python train.py --n_layer=8 --n_head=4 --head_dim=32 --activation="swiglu" --rope_base=37300.0 --parallel_block=false --optimizer="adamw" --steps=8405
Each number is 200 + 40 x the weight over its row's rms, rounded and kept within 0 to 999. Layers, rows and columns count from 0. The size before them is the row's rms in percent of the matrix's.

# layer 5 MLP gate, 320x128, rms 0.0783, rows 214-250, columns 0-63
095,203,275,221,195,183,178,165,205,220,241,217,189,180,189,230,190,191,217,158,236,218,155,241,245,236,205,160,140,105,236,208,256,238,268,178,239,194,191,232,155,199,199,185,214,238,200,176,171,154,230,208,186,36,183,151,168,202,204,209,160,206,171,176,146
099,282,221,196,227,202,252,160,176,194,188,196,256,215,185,244,212,185,174,153,209,214,178,237,143,148,163,213,194,248,220,153,213,202,134,219,227,161,255,219,253,172,298,108,172,217,172,179,97,191,177,211,221,193,196,146,234,255,133,188,232,183,215,186,217
112,215,201,184,173,183,127,184,166,213,162,147,221,216,160,224,233,162,197,196,245,196,188,192,216,173,253,202,128,195,181,176,189,194,232,152,209,261,192,176,181,240,164,214,202,213,292,177,241,151,248,220,232,163,250,141,242,277,141,306,111,215,190,213,235
102,143,207,218,215,135,203,249,199,250,213,187,154,235,145,177,209,195,185,189,190,108,162,176,134,147,157,211,201,146,145,159,136,244,212,210,174,152,181,140,137,225,260,153,232,213,293,175,169,186,239,203,254,150,167,166,203,227,153,189,182,203,188,194,227
092,255,176,214,194,181,186,162,204,239,147,186,185,198,200,171,115,194,217,227,225,183,194,259,155,150,172,192,250,194,139,238,158,148,205,236,173,228,202,192,292,171,190,204,165,140,281,194,160,195,231,272,188,271,193,155,172,177,186,222,201,195,198,253,270
096,235,257,159,253,174,188,263,174,207,196,191,179,267,233,198,216,152,135,207,289,253,238,213,223,194,252,268,201,157,227,153,192,139,250,242,278,230,143,222,163,219,272,196,178,212,205,191,193,175,248,146,234,167,156,209,178,198,128,219,208,176,208,164,251
109,182,215,198,206,148,241,206,219,139,144,166,178,214,158,240,219,110,263,134,139,184,199,184,181,167,151,218,185,140,163,207,157,221,187,144,175,115,216,192,157,163,252,222,214,223,166,249,202,173,230,79,184,240,211,161,186,153,149,297,130,255,232,170,198
102,198,220,203,227,99,207,155,205,202,185,198,267,168,117,188,261,156,196,213,226,179,180,249,221,150,180,226,190,226,197,235,203,286,216,180,200,230,131,201,196,205,206,148,225,207,255,221,139,164,216,199,137,147,235,227,265,182,172,234,180,215,194,187,164
099,130,179,205,155,233,230,239,161,186,173,176,201,201,237,218,173,215,230,153,218,250,173,231,247,186,214,230,203,233,184,254,199,178,126,186,163,183,162,216,213,238,235,156,218,155,109,233,114,160,186,185,187,157,189,225,219,182,243,185,154,249,164,180,195
097,211,210,179,208,88,182,211,244,198,210,274,205,223,201,238,219,138,216,184,197,160,193,234,204,199,196,209,148,184,190,222,208,253,222,201,221,154,151,202,170,204,254,190,175,183,205,282,196,234,174,174,166,115,272,228,154,212,125,143,202,260,129,211,176
098,155,187,153,224,266,228,226,90,195,264,195,220,219,174,252,179,210,238,211,182,189,95,308,192,159,184,173,201,208,165,299,159,261,199,187,195,221,215,168,240,161,205,194,238,175,152,211,173,176,207,206,216,138,224,191,179,186,182,221,152,195,171,130,246
105,170,261,173,207,216,238,149,198,173,184,213,123,234,164,144,168,172,249,193,178,166,151,236,218,156,124,183,149,225,200,236,189,230,261,181,210,149,210,170,228,122,207,282,242,189,225,184,194,203,255,203,215,250,202,152,250,212,218,248,193,222,115,261,257
094,144,175,208,178,184,226,98,217,278,160,210,188,196,251,186,195,173,246,169,237,208,158,221,216,214,216,166,241,196,185,196,157,240,217,252,206,182,228,216,182,181,257,169,185,194,172,278,200,223,183,232,161,221,223,158,225,187,211,197,215,253,194,189,179
107,214,220,232,225,206,196,178,219,221,315,120,172,229,221,177,243,199,224,257,167,234,247,180,202,165,262,175,122,203,236,247,268,215,281,195,169,194,216,271,168,152,170,209,181,143,193,214,261,175,189,243,161,186,162,213,257,201,194,221,204,209,223,119,233
103,197,186,216,186,173,164,234,203,246,204,131,220,200,210,228,283,199,199,231,200,227,236,144,179,125,172,278,193,230,184,174,186,196,198,177,144,168,182,140,188,232,142,201,167,261,260,146,227,185,185,250,220,159,134,225,179,213,102,192,274,195,176,143,212
099,155,194,191,175,145,152,226,216,213,189,186,197,249,181,254,107,157,226,240,142,250,231,240,232,144,203,221,201,256,164,144,225,193,194,149,172,203,268,236,175,165,200,158,140,147,214,179,218,209,182,165,168,229,162,167,184,226,153,293,264,188,221,161,197
098,275,218,223,193,154,177,231,263,218,179,229,245,243,69,208,252,220,204,197,188,227,271,182,154,183,211,211,226,201,285,208,176,171,191,207,147,133,156,133,182,184,210,262,199,146,184,156,183,192,214,165,204,281,205,170,237,243,130,240,161,161,163,282,182
096,124,207,220,188,182,203,278,171,183,178,243,204,196,234,202,220,109,222,159,241,260,219,140,248,144,259,255,224,163,243,180,233,207,167,184,167,152,245,204,200,164,234,197,154,216,184,210,156,173,196,188,163,201,228,225,266,233,190,244,182,242,155,185,94
096,191,129,179,272,177,190,170,297,246,231,190,214,262,131,171,240,213,209,175,195,115,214,222,143,126,187,210,136,227,159,135,168,201,243,163,158,202,241,213,195,96,262,237,202,189,199,162,186,244,250,147,194,210,167,166,240,196,204,223,209,196,233,209,244
093,166,184,148,282,143,227,205,125,239,220,190,253,224,182,218,161,213,213,235,236,220,210,173,243,201,171,177,210,188,245,200,220,289,210,197,222,123,220,192,188,151,154,266,191,128,217,297,240,251,203,170,206,159,220,195,209,181,213,349,206,180,207,273,188
096,198,176,245,239,196,198,240,133,253,210,271,229,158,155,220,194,221,242,179,246,156,175,164,201,174,105,188,165,191,183,156,202,206,235,202,174,148,213,271,106,161,235,249,242,243,102,115,176,167,147,257,243,177,207,179,190,204,232,225,285,148,235,257,234
107,236,214,123,163,201,240,204,223,230,254,149,220,220,229,211,173,201,147,166,242,154,193,191,168,182,180,194,188,118,159,182,164,223,312,102,187,190,234,188,150,204,216,138,174,212,254,249,239,175,200,201,234,232,160,164,237,210,233,186,220,174,173,230,202
094,231,196,147,167,310,143,176,213,216,259,131,264,286,200,244,230,188,192,259,155,206,129,184,277,158,218,251,204,213,174,233,146,184,199,185,245,218,225,193,126,199,168,232,218,190,170,221,160,184,236,230,151,166,245,190,221,185,96,256,230,225,250,184,198
098,142,248,176,211,202,192,151,274,157,214,212,193,181,242,245,170,179,171,239,195,184,145,155,186,172,250,183,213,141,154,188,196,302,207,195,242,158,237,215,221,200,186,209,129,280,190,216,207,200,205,164,209,162,242,194,188,226,223,243,180,227,174,176,179
106,182,274,194,246,177,228,248,237,204,243,176,239,166,223,185,234,165,215,211,208,172,144,210,290,134,178,175,204,149,184,124,190,209,250,159,163,169,275,152,199,177,195,108,192,251,158,259,219,118,190,184,229,258,213,127,197,224,118,208,206,197,101,186,135
093,144,205,165,257,253,234,251,198,197,227,198,190,155,214,169,203,180,225,182,211,141,220,159,228,208,187,201,149,165,234,190,288,248,197,175,203,173,204,165,195,214,206,134,186,251,243,238,217,145,192,118,246,267,237,192,279,218,211,120,200,213,137,214,214
099,189,202,170,212,208,163,197,186,208,267,206,208,184,199,149,198,202,200,223,154,128,234,209,174,188,143,234,240,243,185,210,238,112,211,186,167,158,171,168,174,251,164,211,241,285,200,163,155,148,160,162,251,140,138,254,159,199,192,110,189,230,169,198,185
101,230,189,230,168,194,197,141,214,210,226,183,228,241,229,140,145,205,302,201,131,126,160,147,138,159,181,262,181,187,152,68,276,183,225,93,213,169,183,225,221,174,148,249,154,188,223,227,215,191,186,229,217,199,176,202,146,244,210,233,285,190,164,215,197
102,86,187,196,175,215,265,180,221,203,172,197,199,151,268,175,201,172,284,205,172,238,237,198,235,204,184,230,199,223,246,232,150,270,256,145,167,159,190,183,200,223,245,204,222,124,228,270,186,121,158,188,201,203,215,136,225,167,214,215,261,201,154,143,237
102,126,228,214,194,234,191,238,209,257,190,258,162,157,208,235,206,133,244,221,193,229,203,157,288,183,244,208,234,190,168,161,263,116,233,194,116,242,202,190,254,190,225,145,173,290,171,162,105,148,154,212,201,133,92,168,174,189,236,194,230,220,224,212,177
105,192,253,121,184,140,205,163,155,202,206,206,227,265,156,176,275,242,190,259,205,156,173,166,177,171,100,191,251,231,214,170,170,195,187,223,220,194,314,228,192,185,254,177,183,152,168,189,154,274,178,232,187,211,150,221,181,200,218,198,176,205,240,165,155
098,137,178,220,233,228,214,191,273,129,164,207,269,175,234,162,193,225,241,169,246,111,198,229,238,184,269,191,168,175,197,210,205,247,186,167,197,208,230,168,164,165,239,177,200,161,199,246,134,192,196,183,215,235,157,141,235,156,219,167,188,237,208,301,196
091,140,209,191,258,210,179,237,222,184,191,174,268,225,174,110,192,205,268,222,181,188,147,181,224,157,254,247,198,251,213,198,170,175,205,244,176,194,265,319,167,227,218,183,169,228,188,226,174,181,189,279,168,214,176,218,231,215,183,200,221,305,109,209,174
100,195,168,190,199,216,198,203,217,222,234,188,180,209,207,197,239,179,190,140,182,171,232,230,189,222,133,258,207,191,198,203,244,131,265,182,209,216,209,204,147,151,274,236,259,218,150,165,126,221,237,157,144,262,184,195,256,154,233,187,168,145,294,129,254
105,185,148,176,171,167,201,166,165,208,278,247,191,220,211,309,210,202,234,179,155,177,195,223,236,209,157,204,171,199,153,182,246,204,234,186,217,223,247,182,171,207,231,201,219,105,148,209,173,204,207,125,163,182,257,228,163,182,154,232,230,225,235,215,110
090,225,224,128,264,173,187,195,235,202,273,163,228,187,187,175,192,211,182,175,274,122,149,158,219,200,153,123,211,210,167,184,164,170,281,231,174,206,262,166,175,222,228,252,214,240,172,192,175,230,158,149,242,127,226,201,186,217,170,272,197,258,169,213,134
101,217,220,170,211,206,251,172,231,253,150,161,236,210,155,135,214,199,222,128,253,189,313,246,189,180,196,175,262,243,140,214,301,276,249,159,234,206,151,178,173,85,165,193,250,208,213,183,183,173,157,181,243,200,141,188,191,161,195,221,118,237,239,164,177
# layer 5 MLP up, 320x128, rms 0.0771, rows 214-249, columns 0-63
096,216,187,204,228,222,235,277,170,180,169,209,284,199,200,223,194,271,229,239,175,184,187,208,113,196,124,174,189,291,172,221,192,154,178,264,170,193,183,183,174,187,242,216,227,174,277,241,261,239,147,149,164,271,196,188,198,176,281,150,197,186,189,191,225
101,195,227,233,236,227,211,162,246,229,152,221,136,146,197,137,170,203,268,177,244,179,164,224,208,141,240,328,201,156,208,204,149,214,202,241,204,201,200,183,163,171,120,256,260,238,248,133,162,121,212,138,244,149,170,221,191,263,197,257,189,233,212,231,257
104,213,162,253,193,241,222,203,168,208,174,139,150,237,171,250,191,205,184,155,171,224,135,232,242,213,235,142,248,182,160,172,191,219,227,171,174,146,170,230,200,165,203,157,259,186,236,269,229,160,232,191,140,211,208,127,228,172,144,311,153,227,183,202,220
099,277,212,204,246,180,185,230,129,162,179,215,185,184,129,170,206,183,192,151,249,165,230,318,218,199,258,132,286,218,174,184,281,156,209,239,167,169,215,145,282,280,262,149,184,159,168,199,189,240,148,254,205,171,178,241,237,172,188,140,159,183,260,193,178
099,181,143,212,209,143,247,184,217,180,158,170,217,134,155,199,204,202,230,177,161,165,189,135,183,182,113,233,254,255,220,199,175,189,154,198,265,165,162,156,196,234,167,307,179,142,216,290,177,265,167,221,290,234,233,139,169,195,183,163,230,184,167,208,198
098,181,184,181,205,121,199,228,186,231,205,291,202,129,231,145,201,153,183,174,197,215,216,184,269,218,227,255,174,182,123,189,203,237,189,205,189,273,159,134,173,210,236,161,220,130,259,207,264,192,216,196,189,234,261,183,179,171,218,251,277,208,245,248,100
101,170,203,214,157,187,167,181,263,138,197,168,171,192,249,206,197,268,213,197,138,178,211,207,159,156,242,209,255,269,190,100,236,236,209,235,120,210,158,230,200,216,211,212,170,177,206,251,170,209,153,260,204,216,202,219,198,185,208,228,246,274,201,227,251
100,178,182,216,191,265,148,213,187,215,172,160,238,218,142,181,201,151,126,187,200,244,203,211,199,178,162,235,148,191,192,214,146,190,214,202,196,233,223,190,220,283,118,224,170,178,280,249,177,220,332,183,151,236,164,215,169,243,248,156,290,212,232,218,129
093,189,118,216,220,265,212,175,233,149,251,213,231,207,201,209,211,198,106,189,118,191,186,199,153,219,210,133,212,255,166,209,218,165,146,248,136,176,273,177,199,269,266,192,194,129,245,169,218,172,161,168,190,175,244,151,197,207,225,221,162,208,228,240,154
101,259,145,253,277,208,201,218,199,205,120,200,178,148,223,223,196,211,186,156,170,162,225,196,200,229,274,199,190,229,221,95,234,162,212,140,196,148,162,165,190,203,224,210,192,176,223,217,217,128,211,169,209,284,177,122,225,152,192,131,156,178,230,234,270
095,186,194,279,194,195,126,244,211,247,320,168,234,176,195,218,128,252,280,274,155,187,225,215,191,188,193,204,185,248,103,230,243,154,207,232,120,223,213,243,228,148,155,178,179,134,174,230,212,152,220,151,269,178,185,149,189,154,193,185,180,195,213,265,199
104,90,173,155,185,139,265,86,145,174,177,207,149,174,194,207,201,226,216,162,226,239,192,135,191,210,206,167,249,181,203,187,178,160,202,185,190,169,216,194,180,270,182,172,152,193,175,197,138,232,185,241,196,211,204,168,185,248,177,142,217,171,210,182,214
096,205,179,147,180,190,177,239,174,286,166,147,197,189,225,267,169,259,131,229,135,249,201,178,236,225,160,142,206,173,233,136,204,149,192,227,139,209,174,173,229,179,196,158,103,168,135,144,194,242,226,212,171,223,206,213,265,205,196,229,209,104,133,177,243
106,198,210,189,150,182,260,203,207,191,186,252,232,178,192,200,232,159,219,155,296,205,194,168,264,214,191,270,186,263,171,216,187,225,120,263,250,199,178,209,200,151,220,148,181,228,225,151,168,172,207,275,150,214,199,199,163,189,191,186,209,180,211,190,221
101,173,221,190,174,176,232,142,249,263,230,171,203,201,196,121,166,235,185,171,241,179,164,190,251,152,253,225,179,177,117,161,124,163,226,240,245,207,219,188,224,176,185,322,136,204,196,210,205,257,219,218,235,203,129,254,193,201,164,223,204,213,89,198,179
102,205,127,180,123,166,152,135,196,195,194,180,197,207,168,210,153,189,136,151,186,228,180,183,126,183,117,244,158,148,157,148,178,203,267,166,156,209,255,235,195,219,213,212,187,204,181,256,210,171,169,166,196,212,276,218,166,256,205,230,237,213,225,121,218
101,193,185,190,163,132,143,186,177,175,252,246,219,134,292,171,158,200,148,204,178,177,232,129,173,172,174,148,189,175,185,232,212,178,201,223,117,135,142,141,197,194,217,241,207,143,225,230,222,199,214,110,272,209,215,181,206,219,119,244,226,240,185,209,242
105,161,190,201,180,183,210,211,116,65,237,170,170,112,197,192,177,153,223,263,233,148,187,187,233,174,203,195,248,207,196,206,160,208,240,179,214,231,171,173,227,208,188,99,194,220,138,176,202,125,271,162,218,228,177,192,195,195,246,182,271,241,184,191,205
101,206,150,178,173,239,137,186,280,188,224,182,199,227,194,149,94,191,203,230,213,253,233,136,243,171,257,221,132,175,230,243,221,223,227,197,201,254,221,181,204,212,275,212,160,243,208,208,205,205,235,176,169,184,232,260,230,195,162,234,149,218,189,194,232
103,213,208,170,134,174,180,218,241,186,217,156,252,319,245,257,246,194,246,191,117,170,183,258,170,222,193,187,304,127,195,242,187,264,249,212,164,135,251,224,216,210,161,122,242,188,181,169,196,185,206,198,239,237,243,254,134,194,195,168,227,134,251,232,202
095,181,201,181,109,202,217,184,212,258,192,211,188,218,180,258,200,183,216,172,217,251,199,230,197,262,210,249,159,217,243,251,115,137,165,249,187,145,182,204,225,214,210,223,191,204,156,153,140,288,200,264,120,154,112,135,247,189,220,134,201,181,117,155,254
103,195,287,146,117,97,231,182,228,213,249,145,239,152,171,170,188,186,105,132,224,159,173,219,252,227,146,247,218,133,180,232,161,250,222,205,182,218,201,145,140,119,156,171,143,222,195,270,231,158,237,178,227,223,239,252,224,188,169,192,122,185,170,187,155
104,190,168,270,240,235,191,178,116,214,192,120,268,234,159,179,197,174,150,163,154,222,214,224,150,221,185,185,195,178,205,151,225,248,229,255,240,199,173,211,230,168,160,241,212,199,215,212,172,259,239,246,208,175,171,210,250,166,254,156,243,225,178,229,135
104,166,189,217,167,237,159,231,165,197,197,193,232,148,233,217,250,231,253,145,219,210,193,145,185,232,235,233,241,258,143,246,159,150,270,199,233,158,239,182,258,191,207,162,231,193,191,178,191,280,266,226,223,218,150,166,287,173,190,137,287,183,209,144,254
102,211,167,116,190,201,172,215,135,234,149,215,176,199,97,193,232,186,171,187,170,210,164,176,161,223,212,116,176,233,221,221,215,234,230,135,210,276,205,143,211,215,253,189,205,200,223,213,233,301,187,206,271,190,178,330,220,229,156,132,146,236,237,235,264
096,243,160,132,246,262,220,174,182,212,140,184,205,303,177,213,179,221,151,190,160,272,256,130,201,218,256,150,261,197,210,197,145,254,219,171,161,274,202,253,197,212,168,172,165,235,209,157,209,196,146,217,210,208,169,222,258,96,178,155,261,125,149,185,200
100,182,217,214,185,124,169,124,259,196,164,228,279,221,172,177,170,171,211,144,171,148,166,178,97,210,171,181,213,216,190,187,204,166,206,208,163,218,165,138,160,262,245,148,214,218,251,180,206,182,119,183,195,181,222,254,151,288,261,179,233,191,219,210,160
101,214,144,202,217,225,212,161,171,253,198,171,146,273,111,277,277,195,182,205,188,221,231,184,232,234,262,279,161,224,218,245,271,229,172,216,216,189,216,208,181,204,231,264,250,185,266,191,180,265,160,224,185,245,212,243,192,240,218,257,243,252,175,206,263
099,111,162,178,180,232,234,165,158,155,209,202,207,245,222,143,213,174,159,263,257,191,210,216,224,213,153,253,203,223,157,159,186,98,208,123,225,261,212,170,179,262,146,250,222,245,203,131,228,173,228,253,228,153,220,161,221,170,145,156,170,143,216,167,190
100,229,296,153,164,225,192,211,223,216,186,205,207,217,104,162,212,127,209,143,187,152,162,176,115,165,178,93,214,204,187,186,174,171,194,199,261,180,252,85,186,202,224,206,247,232,127,265,187,148,222,227,259,185,162,180,200,221,175,174,173,148,120,238,169
101,189,210,201,160,204,156,240,247,133,215,197,231,124,191,220,141,178,206,107,244,87,200,204,228,219,193,283,126,247,167,256,230,189,114,211,211,212,218,215,219,176,148,156,179,158,214,152,236,175,239,211,170,119,210,255,251,209,224,191,188,212,163,164,254
104,118,159,106,220,207,222,217,192,258,168,239,233,193,201,206,208,117,233,232,186,230,233,132,187,183,270,277,225,208,189,134,121,166,199,196,167,158,223,174,147,236,217,191,153,179,202,176,248,238,100,214,166,110,162,223,245,194,186,195,199,204,242,262,218
098,172,141,198,213,198,237,185,183,187,131,208,190,248,216,198,203,216,86,176,182,252,176,141,229,193,138,178,180,245,175,163,195,235,231,207,175,269,196,134,178,249,208,152,167,247,245,238,144,184,222,206,179,234,226,205,254,154,246,109,221,146,278,173,247
097,194,245,204,277,251,237,232,179,224,236,222,222,189,218,184,204,188,122,236,204,171,202,192,154,186,245,147,214,191,212,253,196,284,195,147,203,177,269,189,164,209,192,189,146,193,232,156,284,204,228,259,207,147,113,140,137,164,218,256,211,198,220,257,209
100,159,209,229,241,220,221,212,196,164,236,198,193,275,179,206,214,180,174,243,301,289,315,154,299,192,175,208,209,191,201,194,181,233,176,229,181,185,235,203,177,176,251,200,267,227,245,174,228,185,215,152,214,250,126,190,155,155,261,112,177,209,245,238,182
098,286,260,154,202,144,210,247,263,279,227,248,291,279,163,209,221,214,179,184,196,251,131,191,149,211,182,249,150,173,252,219,181,199,229,197,133,175,152,187,117,228,181,199,157,156,245,244,130,195,164,215,138,205,236,182,153,178,106,193,163,204,237,128,203
# layer 5 MLP down (transposed), 320x128, rms 0.0766, rows 214-249, columns 0-63
101,191,184,214,228,197,162,177,255,216,209,154,230,271,239,195,187,116,238,129,156,301,204,198,249,90,168,205,228,233,226,209,255,190,127,348,263,185,180,225,179,195,193,207,201,209,177,163,219,152,245,230,216,191,252,219,169,210,215,185,220,202,175,263,205
099,221,250,227,180,225,182,229,263,197,183,156,135,155,223,170,178,202,196,167,197,129,230,152,141,260,186,198,129,201,174,214,266,186,160,105,227,175,202,222,211,175,292,184,237,237,146,210,145,185,167,175,212,203,220,180,222,186,119,218,201,192,144,131,216
103,220,190,266,245,188,198,187,143,223,249,294,239,146,188,211,170,133,233,214,209,234,253,192,201,272,130,172,162,211,210,216,190,243,214,253,170,154,299,225,195,224,159,176,153,265,217,198,190,228,224,232,254,138,185,306,151,236,268,143,245,222,208,223,175
095,220,246,235,291,256,199,126,251,209,186,241,250,258,196,202,181,164,233,269,231,203,180,303,145,147,255,187,223,221,213,216,215,140,148,196,197,172,211,221,174,199,223,230,183,190,233,187,166,193,135,254,245,231,232,203,221,180,201,144,161,175,168,239,146
099,176,222,246,229,229,185,228,247,203,203,190,255,183,216,186,218,269,222,244,210,222,258,163,155,270,117,198,171,221,192,130,167,168,241,154,225,166,228,233,218,210,196,195,184,235,152,161,240,134,234,224,165,202,250,128,222,201,147,222,218,253,227,206,247
097,166,128,215,186,181,230,154,146,176,217,199,199,200,130,197,266,222,286,197,283,177,236,223,198,202,230,204,295,235,214,190,127,229,152,215,196,278,154,232,190,193,180,189,189,249,140,196,167,200,200,147,176,172,160,212,202,245,104,169,221,209,184,212,218
101,208,202,134,199,239,239,136,238,190,203,207,160,155,215,147,309,214,212,212,175,215,157,150,245,247,213,224,142,250,211,156,241,93,228,221,175,172,228,201,281,176,209,163,254,139,232,217,189,208,202,172,257,288,186,222,237,196,202,257,171,159,166,198,192
098,184,196,124,198,221,183,226,242,215,241,144,170,226,124,132,183,159,231,120,200,238,244,273,210,153,201,123,143,200,177,200,194,260,164,272,209,158,218,201,249,192,264,193,259,182,241,135,177,181,152,182,128,177,199,158,199,160,186,221,241,197,206,168,191
093,172,208,197,167,242,180,123,221,159,206,173,179,187,191,162,162,217,219,130,174,262,182,222,145,209,196,246,168,297,181,156,231,130,213,178,268,234,194,229,188,214,185,174,236,238,167,219,164,247,212,202,164,194,152,199,243,145,214,186,180,243,205,184,214
100,211,230,190,184,231,179,197,199,226,152,262,163,265,191,230,203,205,140,156,234,187,170,216,147,186,203,187,192,224,224,195,290,144,176,136,177,236,148,252,138,189,160,155,248,124,183,207,201,167,133,183,175,182,191,185,174,178,249,215,247,177,215,168,247
094,240,178,192,268,248,100,240,209,192,200,185,239,131,262,181,155,297,156,207,273,170,280,278,121,264,191,188,243,186,141,199,187,175,227,187,195,231,166,161,236,280,203,117,228,254,181,194,192,252,239,220,224,225,231,206,196,237,231,157,157,241,264,208,200
103,188,168,190,237,185,220,218,223,134,113,211,226,156,198,164,170,216,185,163,182,194,237,148,188,229,268,230,193,243,187,129,250,176,109,284,162,123,204,169,162,258,243,217,261,189,168,211,191,182,197,268,267,192,212,259,235,203,194,195,211,106,150,255,233
099,196,188,220,220,196,244,229,152,211,221,224,180,184,130,245,243,72,182,213,201,151,200,175,191,38,220,177,201,182,165,145,223,228,213,201,141,186,212,197,217,200,170,204,226,214,186,58,199,230,254,138,270,142,144,197,212,197,161,208,231,149,169,242,166
104,207,220,170,208,178,151,188,183,228,174,219,199,236,244,237,200,127,285,250,213,220,258,194,145,142,251,169,256,210,238,171,181,203,242,177,302,210,161,225,220,107,221,158,212,208,208,223,157,229,180,208,131,264,165,203,174,239,240,174,195,225,299,153,254
103,202,191,221,129,173,175,211,263,180,263,208,152,218,149,224,165,131,203,169,238,185,135,212,194,158,170,254,255,243,240,207,197,272,241,125,214,240,155,256,271,159,176,251,116,277,206,190,241,185,198,189,141,204,251,224,142,244,206,208,205,160,198,233,167
101,158,218,204,190,198,156,117,199,209,168,184,202,205,149,229,216,251,232,271,175,197,174,182,245,238,164,181,173,147,149,207,235,205,244,188,186,267,263,253,262,246,142,161,169,214,199,126,175,267,219,147,211,189,137,228,217,219,221,189,210,197,217,182,207
101,211,205,206,227,144,149,209,247,208,127,122,227,214,167,177,204,221,179,203,203,231,178,151,172,226,195,151,178,168,291,200,175,192,199,151,185,219,223,163,173,227,219,183,225,213,243,200,236,146,155,228,179,173,159,226,184,220,223,200,144,214,216,264,175
106,231,217,236,159,214,107,186,209,255,274,237,143,210,292,164,152,282,200,156,93,230,170,181,233,273,159,295,189,188,223,131,232,202,160,165,257,172,200,235,214,167,244,212,197,205,240,215,166,187,213,254,266,175,246,216,163,209,226,179,179,168,174,244,204
101,171,211,224,203,251,185,185,253,260,241,167,163,195,213,237,197,159,171,136,202,282,207,129,252,204,262,201,175,176,263,202,180,240,207,165,175,153,258,140,213,181,171,243,228,240,234,142,175,132,211,213,162,241,176,180,188,191,198,154,176,183,118,186,175
107,200,223,239,212,188,190,171,223,201,169,176,159,200,185,267,175,231,170,128,321,172,184,196,206,97,202,169,224,165,229,183,236,196,196,231,172,182,231,223,203,190,236,171,157,172,191,182,158,214,211,231,234,230,243,211,150,153,169,184,223,145,243,154,242
094,187,185,175,217,211,122,230,198,185,111,227,192,209,299,176,246,341,218,243,183,155,223,187,214,275,201,211,113,169,200,187,194,175,244,220,232,235,193,142,266,149,124,89,121,185,174,195,247,213,226,178,193,208,230,181,131,211,185,169,184,232,201,218,173
102,192,208,202,197,181,176,118,123,197,305,181,159,167,275,232,255,226,163,267,195,221,227,160,249,305,162,194,246,231,192,270,231,136,154,232,201,231,190,175,208,129,266,116,180,251,199,206,181,161,160,206,234,207,161,230,189,225,259,113,219,145,184,152,218
103,186,187,184,165,179,197,223,220,166,208,156,267,80,235,184,161,176,245,182,184,123,253,232,188,243,196,172,135,255,191,154,177,222,219,193,178,197,216,188,270,227,180,180,196,169,221,187,192,155,217,179,223,158,232,176,181,221,237,146,237,192,125,190,216
101,220,209,215,219,206,230,179,231,140,225,300,152,244,154,150,222,140,208,221,243,215,232,229,152,129,172,62,201,167,214,205,275,183,177,252,254,168,208,215,204,193,236,194,211,189,289,210,186,236,189,225,219,192,249,201,204,236,154,270,231,199,242,152,237
101,224,216,226,191,106,163,243,229,265,194,216,198,151,206,197,253,122,186,145,224,254,212,139,236,161,203,131,211,179,191,183,194,212,164,202,255,129,212,172,270,232,235,158,137,174,151,235,166,183,181,216,229,273,219,172,235,192,228,124,193,195,206,227,204
097,225,219,197,214,240,178,184,194,194,216,223,216,158,135,134,155,119,208,215,137,174,281,188,249,230,231,230,119,169,128,189,180,213,182,192,234,154,216,282,221,197,231,153,170,220,174,261,223,220,187,239,197,222,183,168,190,170,161,225,269,179,87,198,218
100,220,235,211,138,183,196,168,136,185,129,146,137,219,217,126,214,193,191,220,174,263,234,161,180,159,180,186,244,211,242,241,149,261,137,178,243,167,230,209,174,277,195,156,223,215,178,174,179,201,214,252,132,201,147,180,233,170,183,215,214,195,228,203,286
101,155,249,174,84,199,290,223,192,214,152,215,171,169,184,237,138,271,194,241,183,226,171,222,238,109,238,214,191,188,220,198,163,144,201,203,188,231,286,184,165,208,223,150,160,157,194,149,256,252,276,210,246,146,267,276,225,166,253,159,218,173,122,234,198
101,237,137,245,194,167,204,240,242,200,144,233,283,247,173,210,190,174,195,164,181,210,195,260,223,211,118,243,247,182,198,181,147,204,222,229,172,236,169,198,191,120,176,194,248,223,186,258,196,223,250,230,241,231,150,248,154,240,183,213,155,186,259,234,255
100,195,176,231,268,187,279,214,220,174,262,217,184,116,239,155,252,139,185,248,226,183,197,178,302,97,200,155,149,229,191,155,191,180,183,213,155,194,200,254,204,184,205,194,210,250,159,194,161,183,215,199,235,228,133,254,156,150,162,210,211,218,159,118,141
098,176,167,243,230,214,164,220,222,260,185,179,125,227,185,156,169,21,219,137,198,200,185,162,211,194,269,145,146,176,190,176,246,188,253,184,208,166,181,238,223,181,184,179,185,223,196,219,226,163,270,112,95,78,189,217,260,219,159,196,154,241,211,219,192
103,194,191,177,299,251,214,212,197,218,245,208,212,111,149,227,259,152,215,193,163,258,220,241,251,114,205,184,110,147,170,219,230,211,211,263,208,191,203,210,158,194,202,139,159,95,112,252,264,225,169,214,174,163,233,142,187,166,177,287,168,271,182,219,270
101,210,279,244,259,174,164,231,271,163,152,220,245,156,252,182,203,232,136,256,177,217,192,158,215,137,192,285,241,148,235,197,216,258,236,267,223,186,220,123,187,175,219,150,226,189,225,276,173,208,320,249,179,223,254,182,140,175,151,144,197,249,219,201,203
095,191,201,259,215,145,141,213,206,220,238,244,214,146,224,206,205,150,194,213,202,210,187,233,190,3,137,180,145,180,220,197,229,173,195,129,156,204,164,221,165,159,211,232,189,198,162,257,196,200,198,186,205,176,177,211,179,171,119,198,135,283,217,214,234
100,222,166,159,152,204,199,218,179,218,219,190,243,135,189,161,167,99,189,164,159,207,188,174,136,123,239,202,170,219,183,261,208,218,200,213,214,146,236,171,164,224,267,247,264,116,257,237,183,179,165,238,168,189,241,187,161,234,167,233,234,182,131,186,160
097,106,181,205,188,209,178,238,174,189,148,140,128,208,155,149,75,178,178,237,169,164,183,182,220,119,218,183,257,190,230,248,161,239,214,156,217,152,206,239,187,161,207,200,166,204,198,223,288,245,271,186,208,156,289,186,240,156,179,263,150,240,288,224,229